config.toml
vocab_size = 21473
norm_place = "pre"
positions = "rope"
rope_fraction = 0.5
qk_norm = true
init_std_up = 0.0143
lr_head = 0.0037
schedule = "wsd"
decay_fraction = 0.643
decay_shape = "linear"
final_lr_fraction = 0.05
z_loss = 0.001
Each number is 500 + 40 x the weight over its row's rms, rounded and kept within 0 to 999. Layers, rows and columns count from 0. Numbers have three digits each. The size before them is the row's rms in percent of the matrix's.

# down: layer 2 MLP down (transposed), 3584x896, rms 0.0416, rows 421-520, columns 768-831
# up: layer 2 MLP up, 3584x896, rms 0.0451, rows 422-521, columns 768-831
down421 103:456498484532430464450543425427482425599488537476514540512454458562478438398494613575477490476539505506489506500504545474558477517426552481528528549514456484507470470461584583545461518466546516
up422 094:551466524535602542598517514517546475551537525444500447445528462465543476535446554550546512473401526470505495479497475500482524434435531522553557562465423491553507533461505526496405550483480499
down422 095:482507501547547566487465474494428516572494505527493505465529588541443545529456516496507505559517490386492434545457558499542475493527531493612531482528539468510472436471493486481390506532522588
up423 095:421464440503476534560508478510463430531559519499443533535559519439433512442505464531497465489513508391546482530485483491508547477499543429482478499485481532524503510521472497531495534454502506
down423 097:458477483481493532462576510509488496540508552486491518432525413491524477569512541465525528423458500454513473555547443543516377535484521517453498429510471464552532444598481485488508493527532564
up424 104:556523432438518452506491551439514503499537482522502520475483471527501494443521485606506489497480469582483463455505431574546543506448473514499522523523455486429477505555490444456518573509514461
down424 103:539537490401491529488528512526531411421529528536486497484533523464537494535547555573503427499528440496464522381539531518570471483465481556502493512470528502535485436494585508549499490516586446
up425 102:513530500526498475496539525473506510484546504547413449501449496504465508495513533554476463542520517487562464454487495464493598506474515541459502511521506520498587491458436546475489517517561551
down425 102:449526480460482507512418434487472538515470506520476524508471496523532547393419496507534507492487468401509558522493489528520467524488563476560465463501465526445450512530404481531429460495504416
up426 101:476558448513524604534498402497525504375495500476446480486469473492519500496413488546533478472455553496483445490502498474449519505523460520483480474391390518539517490510539478531502533548475472
down426 101:442510467541507530519495477603434471430457504426500547475483453483517527461520484449467486443559467511444434482508514503540480494563499521417513521507500460525485490492458482425489537509450453
up427 104:511436446491465470523516422519525517460586478530535484453537461542535491490537528486472478444433443461519479487443520447525562531567468511500466567495445479458493527519505518465477485489448568
down427 100:433497609496483464466493526529490423486497506435520534458466514526518475560532523458537448474522488476496557495526488477469497498465552510447459471478521521463468539513481451537544542469562484
up428 099:482506552538535545518545461493523506486504500455505467481507494465506453472547551584456464528478444608486446559491429551522482430522484547523545502464475515404524484483520471467513551547473415
down428 101:556554588450566485512544489463448524463502507503515581457441492567495527451544442494445583515449545539476458535467527463455486468483494460514556544471466530532529475518588448462568428456460545
up429 106:493499527465476475524474484484514521503499561501440504499463480502470449490578514473589513470532477534496529512507447528518474476542496484572435496512573442481464584535608516520511507566467511
down429 105:512468453461518435531442459456542553472482544532456538491519503477530477503561477495522491509491490489551495428505550520512547547523537488545504540555489477525494535503433505529540528553434470
up430 095:498480482517512528508573536507505487485562409516440484465601483432495482441547487437497505580522521579454472465552489452441497542448494468433478499469520569566465508442544507517444518447501461
down430 099:465376538567530465538474473459424534521532475483481560474475488550548502554552498489528444523464519499481536434517609560431466508432510560496451483534505503469543516497461567478584543476516582
up431 096:483519494540525514482497478419486618458546507495536498517507446528563472497445541513554393546535504508512545532492486453584535466506489536493493485495491511478541488566465468508419475533502452
down431 098:517495507463428455429501530455457491597487509508501476531468483460491468519476526455529476496528512490567491506482571610504458480506505537540465546536522536469545617522510512560549550552462563
up432 119:449475564543456609520514482479559508541533417509398503470497540538523459509504500517483471540510545540488457485526474498559453501504507503517571454507447436512591454429519426503451478520510502
down432 112:496463461413534506510533512473510484539487492513524542508538516555539534429496527520560527508576494528553600485460546512452506465485497518478502447493463443520530521472465557467493516532520506
up433 099:464522453485548489519511551459471538483486476421517478509487509480432485542522486491525493556535474512523475523547499526532451552588521450549493545562563520493462505494456568597550524517422435
down433 097:505504486429550471509533444456525470479523492515532524527543528481456487483531475388461489458525442545492490486395527463453570463491506565449459517475443528499548440491483445431469502530607507
up434 095:453561416516473452493487549598563497499500487493468536541518539473536446515447594527471496533462485501478508488526496533497455419464515474498495454450510557477443523478518488440558491423497486
down434 096:483455469480462488474509506444473540491547466504483493426489473557523566570572465464403513462487520438524470528524520487501528533475469492562523505508518458521470461510472515509490562455425570
up435 106:468532443505518511550522531586531461457557456490477407465532553467484516534563537545426414473517499440418487534536474456541508467406472439397520499460474509544516512541490356566531437478537501
down435 104:497477497572477537525491554450533478496538492483462546474528480519452476552515417511479472435539534450492484567451495467507431497517471501515441497504483530506544522505494473571524532433455527
up436 111:542486506471537544513462527490562495555511496523529571438541533493449487424435539508507421495559485494394512514532478564519520538479482498509520469484464524472446453477522505469474495492516490
down436 110:487435487512496428486548510489433516466486576468561431455516500542506474467542515482496432486496508552560548469482484546481529470532520550530457454457559565470511515504541448520463541491499446
up437 094:417526527536492517576478456521468468475487481516469513556534531551451481465459505535463488536513485430440537464435488492475479569470554468466500506459503486476494499497491493446503501495554466
down437 097:497525507433494485539481537511509540540511446501505586446506534551542518414516533442511415457512504474549473423536435499572521501553689518482499429553504448530533546539502522523536501583499532
up438 101:507518556501555509524495515440552533492479525499442544410487504474423468443568578502497457542497500462499491510502542502451452445487546475507553449493499485489539422541522468479532464504459516
down438 103:547504504476519530464528499572525465484483531480496498471524544531551554568519550485474533466443480458429550464411453527529489502464519441505461526503543402498554546557498513461575403526534428
up439 104:585449449498502555478534524555542533562528489446563522474520458510493510437481516485447455454420492474473457505548558499539503517503521473461555471381449521473469511489484472513480577519456467
down439 102:492513441496550535438462436472526510468540541495538520544533489566545545538463480457483517454567523478486478505500527444518417487450530486521489453458498514420465447422532538571537496478472472
up440 100:540591494493537562587463464537525535514483482464516461495497520447567484514546496511419465500589485495475464447453470489525496474515508398539497459495442516522462546471455510472492449491541475
down440 102:518518488463546512544443520545538424477473518490493487572556476496500539473472496502528528499506453518458571487528491502414581521532549508513475545553471529466558596573476496557484511527470499
up441 109:445408470632533524517524514567539635467469552479460437556559485490491487421483501570462493569485435424547477467511506436532523497432501545493445524486475473547479480451509509476477514488555485
down441 107:507507564526494500515437516502534491516459631559518520478479552503461505484494530506493540492500604541492542472433441448496499500478496537510549473537536443528558565503411515434479445617505531
up442 104:530544541510526552454459521500527521561508522492521519532592554496515465468537513542575448450504505537514479548507468492602472472510579449491473499499470538411432518495530424592491502522518503
down442 104:555473473510482529509515487540468496529510509553474503528477529589553516510462526500452509466542598455518482493537432486450465537438493493476496467524497529478510501521543502529592463518508535
up443 098:611514482497489536573477442530561565543531602500444470454442521478460507459534517457483452445548467474465435470459585507474526486439549476452478531482501463489519487497489539478484525461603469
down443 100:485485554433493491524502460469463505452510500472493520459405517461539503472566458557472472415461488524475530517537464551448525482458466540462508556583505468507395507481504474446490479507489504
up444 105:565512533476524420510482473444488530500440439506521464477493504483623463454403516518485461577493497539490483581569469529517459452452548472536554408514504517532494552507503471530492521449465481
down444 104:486470470552470493510483479515512471543537498449507575459537512526500515476431544525519503508466457544513536478508535588448501496482489516481526476435531487518519467478452569498595520491568547
up445 098:471495470494522478584556529469500531510512529474396508509471421446505475514521527461481423514491503491469549487588519503472519447497449462449528589482466579408474515596507519482407497439540484
down445 101:520456510487484474460514520559533514550503391459474525459523501510461481480549511497489547476489495472473539479531493504500559509445503590415436446453486513505502502514517455510560457521498500
up446 105:549490483456511468536482555494486428554498477524529561528451478539425492490490454581489432475490413532504529557543415508466565562487555491464485458532507537535492534473563544491519535525545439
down446 105:527504495371460467459552540477432492480495564535497398453558526497528521527482461459536422443499498471550486545551420528512526513480465585530523525542487487478542521512537530470504529491489508
up447 093:505559495449530513487510476508475500531489468504496539463498473539407506500542536527557507524407459443497510547495407524502436426519495498473484503483483495485479544541557444464422565521497476
down447 094:534554432457461533477593497486462576570437560466465375508553497469485595549412393431485470461449519505432515498418561437488546500560481547493503452469559465526415485573534510516511514512504555
up448 104:451531511479493535581458516449518438505537456446513515531457482550536474538534483511483435574496455445472485493511503556475493435586535451400499546559496582525530507532529528503459552458522494
down448 103:471485484470483481569427504510520488461493486500513541509511593475482504544536514419538542492417586461471456591570484589503462598496492495569525474533510524544507464521494548503466500458495434
up449 096:517514520562486441478485457438500515518603588459552463492517405504510505517425460454490496506463510476427457405498504426470492440461509598482527480455471485531515471525438583576494467551552506
down449 095:447530498536526523488525452526533528456458452540452493526494558497519537450465465549529529538492459596471418498578583570506469482559492431543435477447467536485510515457538533468476411428502431
up450 041:462474512585512500441528522573559517559500567523448407461575481469450418457499519504494474450480481497425512534559502473518468544542553506496546526489482504540519446546471484578514536481500484
down450 029:497533433419470555505451530534401487460453531491482526481477554574462483552500409481479531492478566497454451502486463521457488543481480568482452439510613467381558453504500524503533396507458507
up451 101:471459466482585459528543557465520571500504557456444481456541422545509497468534513485493439517530464533454456559461525495474536535506562466468481503416531464535529565513539509533452473499530541
down451 103:423511536526505468465502550447430491481535545506515542544554519500477519576513409504574494489483543465471504474478539481473458505432550475487496476496497397490561496445559528518474516488495490
up452 104:485516511556469506467502514461483541516456568528516475529494499468492359538461429490506507532501536531462549474508463495512440467578497525476520503497533486468524535525526485540566529514558509
down452 105:500488519480518575499458531439540509477481414473563612470535467523468453503468531446562508513507468509527492526527463499452542552499484468494497478587447472521519461522512503501530515513500521
up453 100:540494486526565477496531562488483501492547475458422493433489482470421508450461505500540472587523528448511466493496457508549485518512511521492431560494535510575435446473480552532467466569488575
down453 100:470536504470435497515498463546485471522504538616500587540497529529521562514524460447516488498487410543518484491528494482479507450524487507486433451527543563478470531480440466497570486458494490
up454 104:457544480520524469535506467542467559402502497531501488463453480509528466500481598486512546547474437478450463492508504531484550494563585471492576503454477575503590504473550488503417473491440534
down454 102:398482488430494515485544442510457513480477499472468451464439521513505458444483495502484547465510536472533446454481419556453463542486562505458556514451419560439472487518456472527531472491501540
up455 099:457494505502517553545484575483473582535518471582494457469441465552478516479483488544502494521498498498486424508549505520521446488575470512463548550478400473552518574496448491537512555504508469
down455 098:545532574496527464438509438460527479528428614447506493501544451502470483489480529491501465457523500501431515469581525491488432434520540503515494566530542506491529455445504489458531431530559469
up456 101:450486544484557494467483543480461480471555497473416500511511490489523509485529517458557564520465513458493538464518474517538580510473504418440489464542464520591511435545463605517491498484487504
down456 102:534545468466501478449507464491465453462529498477482499505482502481532400489549528500496471483554525514565530431493543505475503556447383507467489478506570454524617465433494478561473556465557490
up457 108:480469543613491469483570507439519457454545507489589521478516513524429471481500480549471511513513479504501494522554450488516484515528489504503534504417448549556546547481595483514523485612520553
down457 108:423421497564524605434583468450493509497467528507465548492501495525513497473605557548490514448525458525563421484462528491501472479465514503515603523470511527517460498482540506543594464538568536
up458 047:524483487519509514518481501486548494572476487515458516483468467494449422460471502551516394508458536462480491522552392509492535498497556511516483508479534499516460486521573502567450522484522547
down458 037:484454439519513446474553493537482513498452394529493461584490527464425570474587512535469472533502453527529442578445462537510527536528434443591456432531490479454435467504488434507519429496485448
up459 106:449492580566551544475527488483508542462482516462521527470475502539470490546506511513552563496497532492480457459522511524506502487536490574490494478488519541577548440507536478513507533519501515
down459 105:505553495520477518459505434479509511507522501517495504466544516583489480483500489484559473531480530492468414501523552472506487524482476555483401541514507532539568490527566521582445514439580571
up460 100:467467462520530537513477514523503503571450549471492470510478504538559476505453510539454488511469429513577483464505506516455567461476536391428520454530482444497473537509514459494461600440417464
down460 102:479473511419504464444448470546438498481522586444589469507424534552528530468532568498505474502477503469519528516529468538529494421407527479523501510498452455499388533420435531416517552509488451
up461 095:454468503516524518464535563476513495547518478503407403458487479582544527436430470540577482503490496491543504478548453488479426531510500438466492440526466485532493550464453515533545562515444505
down461 095:464536530482559496500556518548522454428544503512479494472553456453494601475484523498510462484501471505494505532473493454430430554504614454529512451448483478428475401461480560533476450477502463
up462 103:511448458535492546509496451509495487577504425447488483475536458492538449500501519510517523546511516570479496508511509478510492461439470558504526555532516484476546499500522488474466549502453454
down462 096:482455513450472491498531510420503532552457539506554482423473497472491689524527515491535517497473469515467590504563490429492536505499462554664497482459473514464506497490440538525487546479401510
up463 102:541529451526497492562442506483533556469475476535510540519495473531529482509528469526491511527531452490497507528526503559490495550538469530516450512499460551582502490485526529480558515518536486
down463 102:551512532470595491502542518548511415489591503470535474565474508518517500558421488535527461535519532523612463501517479475549525520497518561430566398493548426501463509493452438433429468419460547
up464 101:560467517566503478534517478472454500438581529488510486510467420513517472538518505483483487475462525465458475515488485461545459512462538436368527506477480536553623510544539560492487500501482545
down464 104:488538438531496460494502529469502496519489517412473476498576483403422494488476422509494543600502531506543493455511482487461487495576470455483539560510533438547514498491498560506513499577488508
up465 092:488516453484482485522507545528516510512545519460421442429471503424496437402457467511471521538440515521499471520522503456509465477547507533522502512464539533500525477469482495476505515558499512
down465 094:490420501483451476507534493557456478529514465506517470481543485540534519437537499424519511489567577456478516521487429508478507542498495508513541560569469474488529455487456456506506446543480456
up466 103:496519497510540496506540458507539490558562484484375445482543548516481500538483520487613519512460404447511524489503418471525467454498536420458432485464478444481504489448463501569425526531493511
down466 103:538484512528424512483454538548575508558473474529486473505556513489540550534523490502538614512450546470479527530519485588498523437465480513463512537523528491500531497509480539536562536473479518
up467 097:469538570520518510455520486520517504515489449454515473473598492471546459485514547559558479502454524514463498489489519492440474478517630525512500479421486538545451508494486519523450444452440486
down467 099:463487522507455456585473520470566440539446562567550475526542567551498501520498484482553487473506470544537479525492556497504488460517548511521514483563540467367496523503462441544461503520490463
up468 099:578467472539503479597565556466499453484549581469398533489518414493484504478511499464519526509566386494483471542566512513465534435514550483533459563542452515490517537534577506514542533474525524
down468 098:466490466457354447495536470465425467519484583435513587458413517541528641593539507437542511459489455489508579556534468501578461506422556468570552457531561550445490471505535431543492507476516537
up469 104:486522458586494471531549521455514481516491524494509528515478362441532496543545462576569586475508531537469548611530584500452496478497548520519432560474475500418503543554555508567532510532479508
down469 103:467459547516539457509473502489450431435434484590418490472430510493469424484491551555492505387451478500507545523583562508484479576447514473545507482479516442478459504508405498427496445489530507
up470 101:469437596544495564597391512470492497448429514458435513519520460523564516457504487466524466591501412493444504590535436426448499551546539430462479532493466525526514579435470453445497537471521519
down470 102:442496567478526515512525390472575428499544481572436463468552510493411468504528492512562499525498527453418519531502499546471529468468539521450469613476478493495518602463452466574529530543503483
up471 095:522499450491497501462499496548521591575572506529497535554494487576483496558467441571482470471533438546456504518608466522566500463506529505501435430526510549461493518565541496554403513512530438
down471 094:540435494503498513515423495529450536488446525489444483471436416577522547459490555472494496563469456473516458564438553500491474491497503514492482466475523471554570500437514577484564473508543492
up472 097:538461504489528564508481524502489567597461423523473590407499517496513464502575631547472516537490540586518487553466489487484533441487502438473535468484495469465537472509470527548513467450545540
down472 099:516453491519513395380541524457483472496557535508497527527543569504556542487449500549492462496484541539460504480548492507549522482442496471504422519515539455458436538464534470462457562472461480
up473 089:516403514480529510469459501565488525524488510540420486535479507591525461523512496455445488453465397563516469511569426529543528500527510487492507559496538516486536452427553485507500524450452457
down473 101:500486489518484501437510473578550439526371514526538485549484515588544497563604540495491509544549515469538444571535458525519503530506515469506519506518577470534482426493517503498532449463484501
up474 099:613508529516466509496505457543555482523513507520434481561586455524497510450486475503485478415474421424436505503511448522509526541427474511473465458464515455566529554512424450489524575439542480
down474 099:516485476514428557445476480522454407550453475534489487512483579467493420504517448495499493572474499535439513467491468509491438501491451498541511531544495566478519486556461509431511499526491413
up475 096:538554473468559487471526442445456546382584529475406558473505503548539509479513541484460465479519438514463494432466467472498502528511542454494499508558495478467584496525529465455464536442475543
down475 097:493508503490417438425469537514549540536500490532555485487516471546477401473475482458496482400497485456511463554488505505516486531515565504428472446439560563497462446530419492438451481504482499
up476 100:440533461554450490557550473533515450510459488541493469524506555521489488538491458521512492503471499533516538492525490473528479522476498532551507472365486508506468511476511573523545483579456515
down476 101:522540449420552525472568514495581450478458407508543503485434497587495478446449472506456522499526432481407499472507526475530560488447510534530487468408462474510450508480558528491519538475438502
up477 101:480529422522455472526467459496461487471517497441461513566559531522498507540442511466487456517440403448513467497427520429446477479453523526479495535531422504501492527449486398533438481460570520
down477 101:495416502492542475517432473506406488429537542466515475652567433521470495544484563545486458459504576431443489504492501468531516534444510574488470425512531524489500488465448531440473490477523473
up478 104:426486513552597535461452481501537487570509579452472487517540554473487500541470561485509485526493533509501437425408520381532571512449464599486505492510406489481459422481552451489484497511503508
down478 105:485458428506475449446465556453437410496503505497492467561498556485544495548447554494463526450497537498498425437529509475554419485540497484495436477509540419485562547475421497504538545426544528
up479 098:527513464556555493444505506533515519539566518509436501439480479468443539423563476559484431560576479472511439448546466504581504523502550524532444484503459527470506541436544479414475512603558524
down479 100:498509476460448566437511488512511499484501571490528499514523576461555498469491468482493480517512495509489522486479445475469502531499506503439538453441521518589583558484531522476504501487533497
up480 105:536504487499465559494524432629518515560487497449456521478492479479587456530534648483579487511493517576556456504535559457518460505527494522522507502461501552409512471515494487485503467471487444
down480 104:447463470522505479465559540533503498540489501463503513385508490428537492525574576526517501519501480558546520510492492460526479491516492443565513434495527490468578502539521528535497553434488461
up481 095:429550468505496518507553540491560452555485547480506466563589516492523510492448516465503511496517496465466504479416465486528533501521571523480447485493404480504445564493487499545426571467571440
down481 097:468411486501471450520544467491473470554534486526487509501525409469465488528508482508503500448551446531407425447528468510482450505471492511594586489549528508530475510458459475529541469499402501
up482 093:437525486543511505482481504463492470490540502430472532525556511539549489561419423548474509469479454531493479505507455490473441493505554469468453428533482526514462429449476498487481518428414505
down482 095:472435486552530480428467442443540470416559587453508529463480491555536431508505463528545485534536554539521487528490519491483471456433453511463558412549535438449574469509477485452560454502527553
up483 093:532452510500541541511501453538590521459506455469478549462535497501461522515524466502455461489442399478499482525487515523551535442473489518446445467498542519449438469587505483524555545512535554
down483 095:489548485550548476554482543506509503546433449525583502508467505551523493522448560510557496544554460486560493521500461504430485560555512508555504518536441599528469433452501477513530500450428436
up484 100:534526439456498478488444481528546560512543437444477455484517467571521472513415511520468491506482534471492459469513470494498414429483569478516508524498510472522546470481476508417477459470544545
down484 101:476513509489530514486532505530490483466372491407437449557545542518545481525459541464526508518536477519487521485426568476475505442496522556542527489479457528528469516474514504483461493494540555
up485 098:553463489529527543489501492478474433532502539500540472546440486506554513515564498524462531527513550546427501421479462524427538492491600497489479534510430537488533594528564517461541481473530528
down485 098:495564534572541421507563585486533555527567475467488467529451475527493533486482497446523534521501473525533508478485471431561531495520503563547459493517547530553521440502454536494515468509383548
up486 122:500508432521595539496452471497533505511499430448538505432511419556508465431529523546484493524479517520503458474505527513485463541470530549538502475476481498545508457562536545528536518428520450
down486 109:481515489456501531481576443490437512520493458561501593562467531535468450522516506481535501496468483518539538457514470563457429546467386474453582500444468512456573459547517441550464485560502495
up487 105:528511476484453516528559421491410507466549501470509485465556496502475494505518532567524527445478423429510489489529537537469438520452519507481545479519537480536489519540503534492519543545434505
down487 105:553472520476481468537509502440475516437533550457492579541541483491475484434570467498490524440499481496507467505520454511504479503405529466486496521471497510453505491476514543541439509489597473
up488 043:451462509528558559532466433579596448454532492510484440482582486466500423505494535497521489558418496510537508511482484499500505531493486546503586515477487431549439461484584425466529501524490516
down488 039:474510508411516502530490572479444437498445509536509529442463507548525659536464474509464530443476489502513457516570490445518572462473464486650473487472455487513518565456476478514578552502390524
up489 094:549498491524533492532534530450533559492389452458417409509473495521549477487458464465477451518444494577514435607546500506467408505482496434517583481559430572532492525508511523409501517508489579
down489 096:522511433457531485449446534524470406418502455499503588493391446558503611549501507419405480470565481490516544467538580479485586491490500504596488506477486506425522507497455470496467430456530498
up490 100:494497428490503502503446487520548440558495496465519521508532544458539498543553581503526496508459539509533539482472468478448542467503528553500523620520482489496529482517511442532523565539549434
down490 098:530527459553536608494576438570494579395521544544476567466516506519548534492541551518462455505525446438541520410502534514487419478494531466534556483491514556462484496463523453514496508515547519
up491 104:483455525556512480456497499475498518425465545489444520482520440502522443499442497525490424534508500537500531454521455462532533450521545444535536496480452516510560465513520434539487518500469461
down491 103:454598479464415467469377491506488489547469490489441471523541445529565594552441437503544578465468495469508457522526455372491466470468560414508541490472460506440517514509530511496501511466489447
up492 105:441443552566512506516451442518534535549491490474466574492496492497481483440568429486502490516474463565492486504528567494536503438503508525431451547498503487505469447483472429544493508569503482
down492 104:500471406558509519490539537489555434463421568549525491430547483472588485435495529520534495549520467503465448531498472527507531470454520528472527542531502445501523503521499477537527445470484592
up493 099:480536445480454553541501523528536546490485469435526553466496499609504533472496524486540494451556471473424534522488516466455515512544494511525528478405479475499577525492559501486445579508544355
down493 101:552527469475521550605510466475452488436548447493565532493499471550556460473546487502477468436491497512505496491474462484482525585537529441507501508437511525487469536523560523535440503495541413
up494 103:485478458494475528456502422493499492450490523489497520470559497497484502470481430478514521596423531486514448479547422484464518515517546474495511488494475496396525529457571460502522566519551466
down494 101:499478400484487526443498506481482605454438551508519429450465528513537606523455488538517590437501518512493425569481546515447430471481439441501537524428422545430467522501447489446531516445534501
up495 097:546487552484494547547481433551467530503472469474462481491474439558515499567528514459555456498534482510509502583504536519516443530468489465499527527508536530508511499543531519474517512399481513
down495 096:515533576426481452562410511498522479502502570486543487510521457519503439441550500512578480559466586499460505408458403494437480478507550523498583500523526487531503517489481511478542466456521507
up496 102:484503461501528552491481469513543517493539489448532559486521502510453499577518449525487440545451511516477555509591527481510480498561492477496484529514459461443522574506472479532455502558471520
down496 101:514533453537484505443563458501560528537413495537444578543541551499525494511468432602469458565469505430507470486495427465509483455541578542562516502511469505571472554541438444507498533510539512
up497 103:543505555509535488534514501514547464437500482465558437481497475505497495451509505494469515496541499474519571469565489410535466469533434384424499503494535568509471553546482376486510486447527480
down497 104:564518564479545477527499474509503489478507511511518424505435500462415496457536568529562488469481584446509485521461469506494510492556440511543566466477532561510504543498584514575476465561477461
up498 043:498527510523506479546440437489572483520547511532492528539505470481535463533488544522502474513535449509504522514525456493532467511566611480480558517477509447530500487532507506527467595472474493
down498 031:494473518466571510533506504496527506462419452470505525514509550557521427481432480521538499517582538519510451501529443488472495397469514558433491464476496484474520449506494490488433467554498527
up499 100:524506507487518513473528525551488547523520513509490448536504468532556473544475536487459560566516447479449451563540466480514443486512553527534489496482515513503454454445490464459493554519488613
down499 097:417452401531444494469504500498450468443492606406533481454476525525497545529492488491504521519517566523539516518558519490551503480512527456507513452540519483424553589536459534494467488489479507
up500 101:588513470476531520560491545499517532482600521558505484465503439531468481486492529466502445534505466511393508535507457447502568526550513461431513519492490486461470446502543395454541509495572467
down500 102:503456511438517454430566530506521506449457532471461537504538468499563557499475510571489531479490551573457450548431493509467483511565491492437568491443555521550479560505464492505519499505445589
up501 104:510498497483524507561496519530535455476567474481451522514545462509534453527516521515569539531457521444477525525562458482566468539541472513449481506444487468574541538449489493504509514495572440
down501 106:493406578375592456540460502566494448454473494553510555532462468451511517524500513487584495506500533519505526513549509501510464519461468517526448462526430516447504514481418558487535476483433495
up502 107:465509554568490595643509458475544496481513411455517511433513468464455441462508484549532435534455461452499510525527512493467509564501508576490487546540539573552441557480533578497508538529529503
down502 107:534550454543459488548529581588499516550456498441498476504514503502494484562521514510538530465519500526532457447540488528532513466510555497518542492517504548503449412519525512530446458510561503
up503 099:558411492549538552519452492510571473540524497568478438528470509499516501473517500517477481478439551507477471524534507543466565543527538528434484525510508469446548460521486398505371509495561503
down503 100:519524493488516506538437492486459537519541440499534393474498486461508468521462481436459501395476513462563447589520487558506475562521548497517559531511511498531537542463431589526466512504406400
up504 109:499559554503508522571445435527547499521534527489480552467454452459456538497540479531411514516535530478470459458451533534508567493552529525438534520446489442483505544513526464526542479553579553
down504 107:464527477486513470512511469474572496522457487413553515428472536484520489533469469490416505506528538468544528462461443468465496503504523515490519462477534506520558509518523544562473465470495460
up505 098:437495496489532494537517534430539471477481471529488555426623473556467523462474544542424522571516470472459471498464505402522477507600516532490504536409442532510459494521472476462521487560552490
down505 099:424529553564486477536477573503560529523485499566480551486562475523567511473488511530467447532543506534438549533502465517466457583541543462493436474444565492506457475526497483478498520539490472
up506 109:466421527487461491440500487526514485555487471463495503464477471502512433553507495566506534357496501469508459448510456455453483508470498578507539460539554456507470494522539502468493523549482511
down506 108:504522458445500518559453571497504483529504509521453458554395556493501482562546481489505513484498503472506543420514520510489502543525535465541503484457523459479476560502536484474543484451476544
up507 103:469520540540441548558458452430508534621538530538503522467487497511552443544443458509526437494448525485542531500555433517476491454471506496510468542481597507499505410481512489544502531497425478
down507 103:514588471519548569408560447489498436519460539416540560561469491425541564522487619510527536433431533510537442482519552492508535551569463468523500556477442461556480563559521470504503549548536531
up508 109:541448440525463466498508460490557473444499469412510474419510474495495473477486508502428537522485473435507408587456465455484535417540501530515569492486495427463505650525532471515507440422547445
down508 109:545516469456486467560503455533439516476491580506486478476474525453503481510539557500509487493451525467541429513500541513523439427500515479501527515448533474512463524481579532496498543432481523
up509 093:539456549532539494551506482464550485471543493399522530554544486465514465462502523535523445499470529431549442466487403463501509501504536516484485522481468508560493493510485543486489542533446462
down509 099:442535505492496493508568484472467523502520529450555481495547519553498538512507461513412481446557505489490494520483533497557534507462482508484510569430503493490472515498529499553440532507534499
up510 098:511505574529480509546511499485605472518506552489464460478519363465528503453600511495477408481525469445441505518469524495567524458571557419471441514474468500484506492507485451578514493495477538
down510 099:517503482494498519496397525548463564488498506537513482476485530488494455458502481501457457527464452513475445534441531535515451526577502473484428498479531558434427545441436577529524546490494501
up511 100:486566493463477487521483508473521501502589516571471456545537526526543501510516486508503454495460504461509549520487530473450486480560502489484543535503477458553513434550467503490487476566524578
down511 100:534532482456487513416498472479479539521516471590561507485477493526531483507443455495485434523466493540537567536519568493467434473447565427484548530471538512546493384560554515498523486509554498
up512 103:512483423497450479556479551467547536487456566530499509501490467561477489528495550584469569543507439513444447566559555504515487550519550515561523445507523491535490445448505529556498504488468504
down512 105:463452500498528477548446552549444367531455518483481437571532418496507474519521440468483495533549527499524501536452499511519508521498484568518470558527497487431506441499504514517530534444499463
up513 101:481508500534483459479541448492505475517526505475517504618582503460403482470479500501564473535425473530457531452489450522557465474530534509469442513566506503488539514508510430477514532556463445
down513 100:500536519477454493467484455543439518485404571447501486520541461541474527553490460442474567546561516526589535518476544465494518470526464567485483515507503415443465510545540420515504487457496571
up514 101:536483522532516496535454466481476545518486454557431462531464460492492511525469527494507504501578506596488472455442500452553441457527562444461510502514538511530534561507532484514553475515463440
down514 101:506488437408493479446472532510450516541453490510555472544511553516480507495522489494529478492589444533493530471501518584447492523469534483463457464532554472403456484475454498469511521513502453
up515 095:544440525516499522556442454427548531576486420505477433525418472527473490474526501523540472502463503451524481469515531490548488482516558484487427536509448497561459537571422439537492495527459484
down515 095:524464560533500466483481496533459513481457568478433524511495430608547537499560526432531560473491508456527558413544513528456473539452441516477494461533512470472476567545502493555559536517525501
up516 109:489442514512480533547476472475509417551506420545429421530518546467398472477551519528483460592492474491539493496462479472509502467531512515496452506498446462411477538472468451558562547528544477
down516 106:541490450509522428518615525492458543505495493527500487522465493483481519529459451510447524452561482549540510520541468464468512521486524514470385554522457550552507516488499463533494576561459509
up517 106:497510479553494483485418489448489532475450539510461534534441457605546501411459497533510526541500400550451535510561506466509500483510525495514478572438404460560475446466494487474547439559529496
down517 104:524508500529544437527528493526489447518510547566526487461526504511516525556476473470473511503456501564521531563574461545460432490526513467536473556544495475413461497491489528483431487513413438
up518 101:534532518518504566512415531458560523603498455475447436441518447498468475539509529479522457504478518548492491499533485498492447467459521489522485467509504547465427465532508472496435470504493531
down518 100:562467484488492422487538533525522408452486498544589510582493468514416496539477507482527488571568482479438500448471395476476542484529533464587488410518550428518496489484461418513548451479511449
up519 099:548500573536629506507426445511499479589482507525475465526491469525449464568476505471529501550487509443474509461573526505518441471539500462480512526458544555526422458502461527531482514438461513
down519 102:475513508511457456540460495587508551480470454507468565494455462566553608470513463530504503471470466520531476508488515564554490491507557478566542479515578562400602488492462498557537522513465536
up520 095:539462549491512486568500574526503499495515563483563506396479494530560494495574539467519535451510540475555467508589498449466492565498552532483576476546552602601511469480542516479489501468478535
down520 098:536493475532495514443508546438515518467461485507516530501526431441520487467524518528465517534524446475536503485518512484565520445444500559497387537456459551473533517478522465528463504499473489
up521 102:536478511519562520427468486410443524480462478450492566522492575501522455574493470501491529584477555537483469448526474541490502564483499434485495555494520491425509511510500487494479546493463539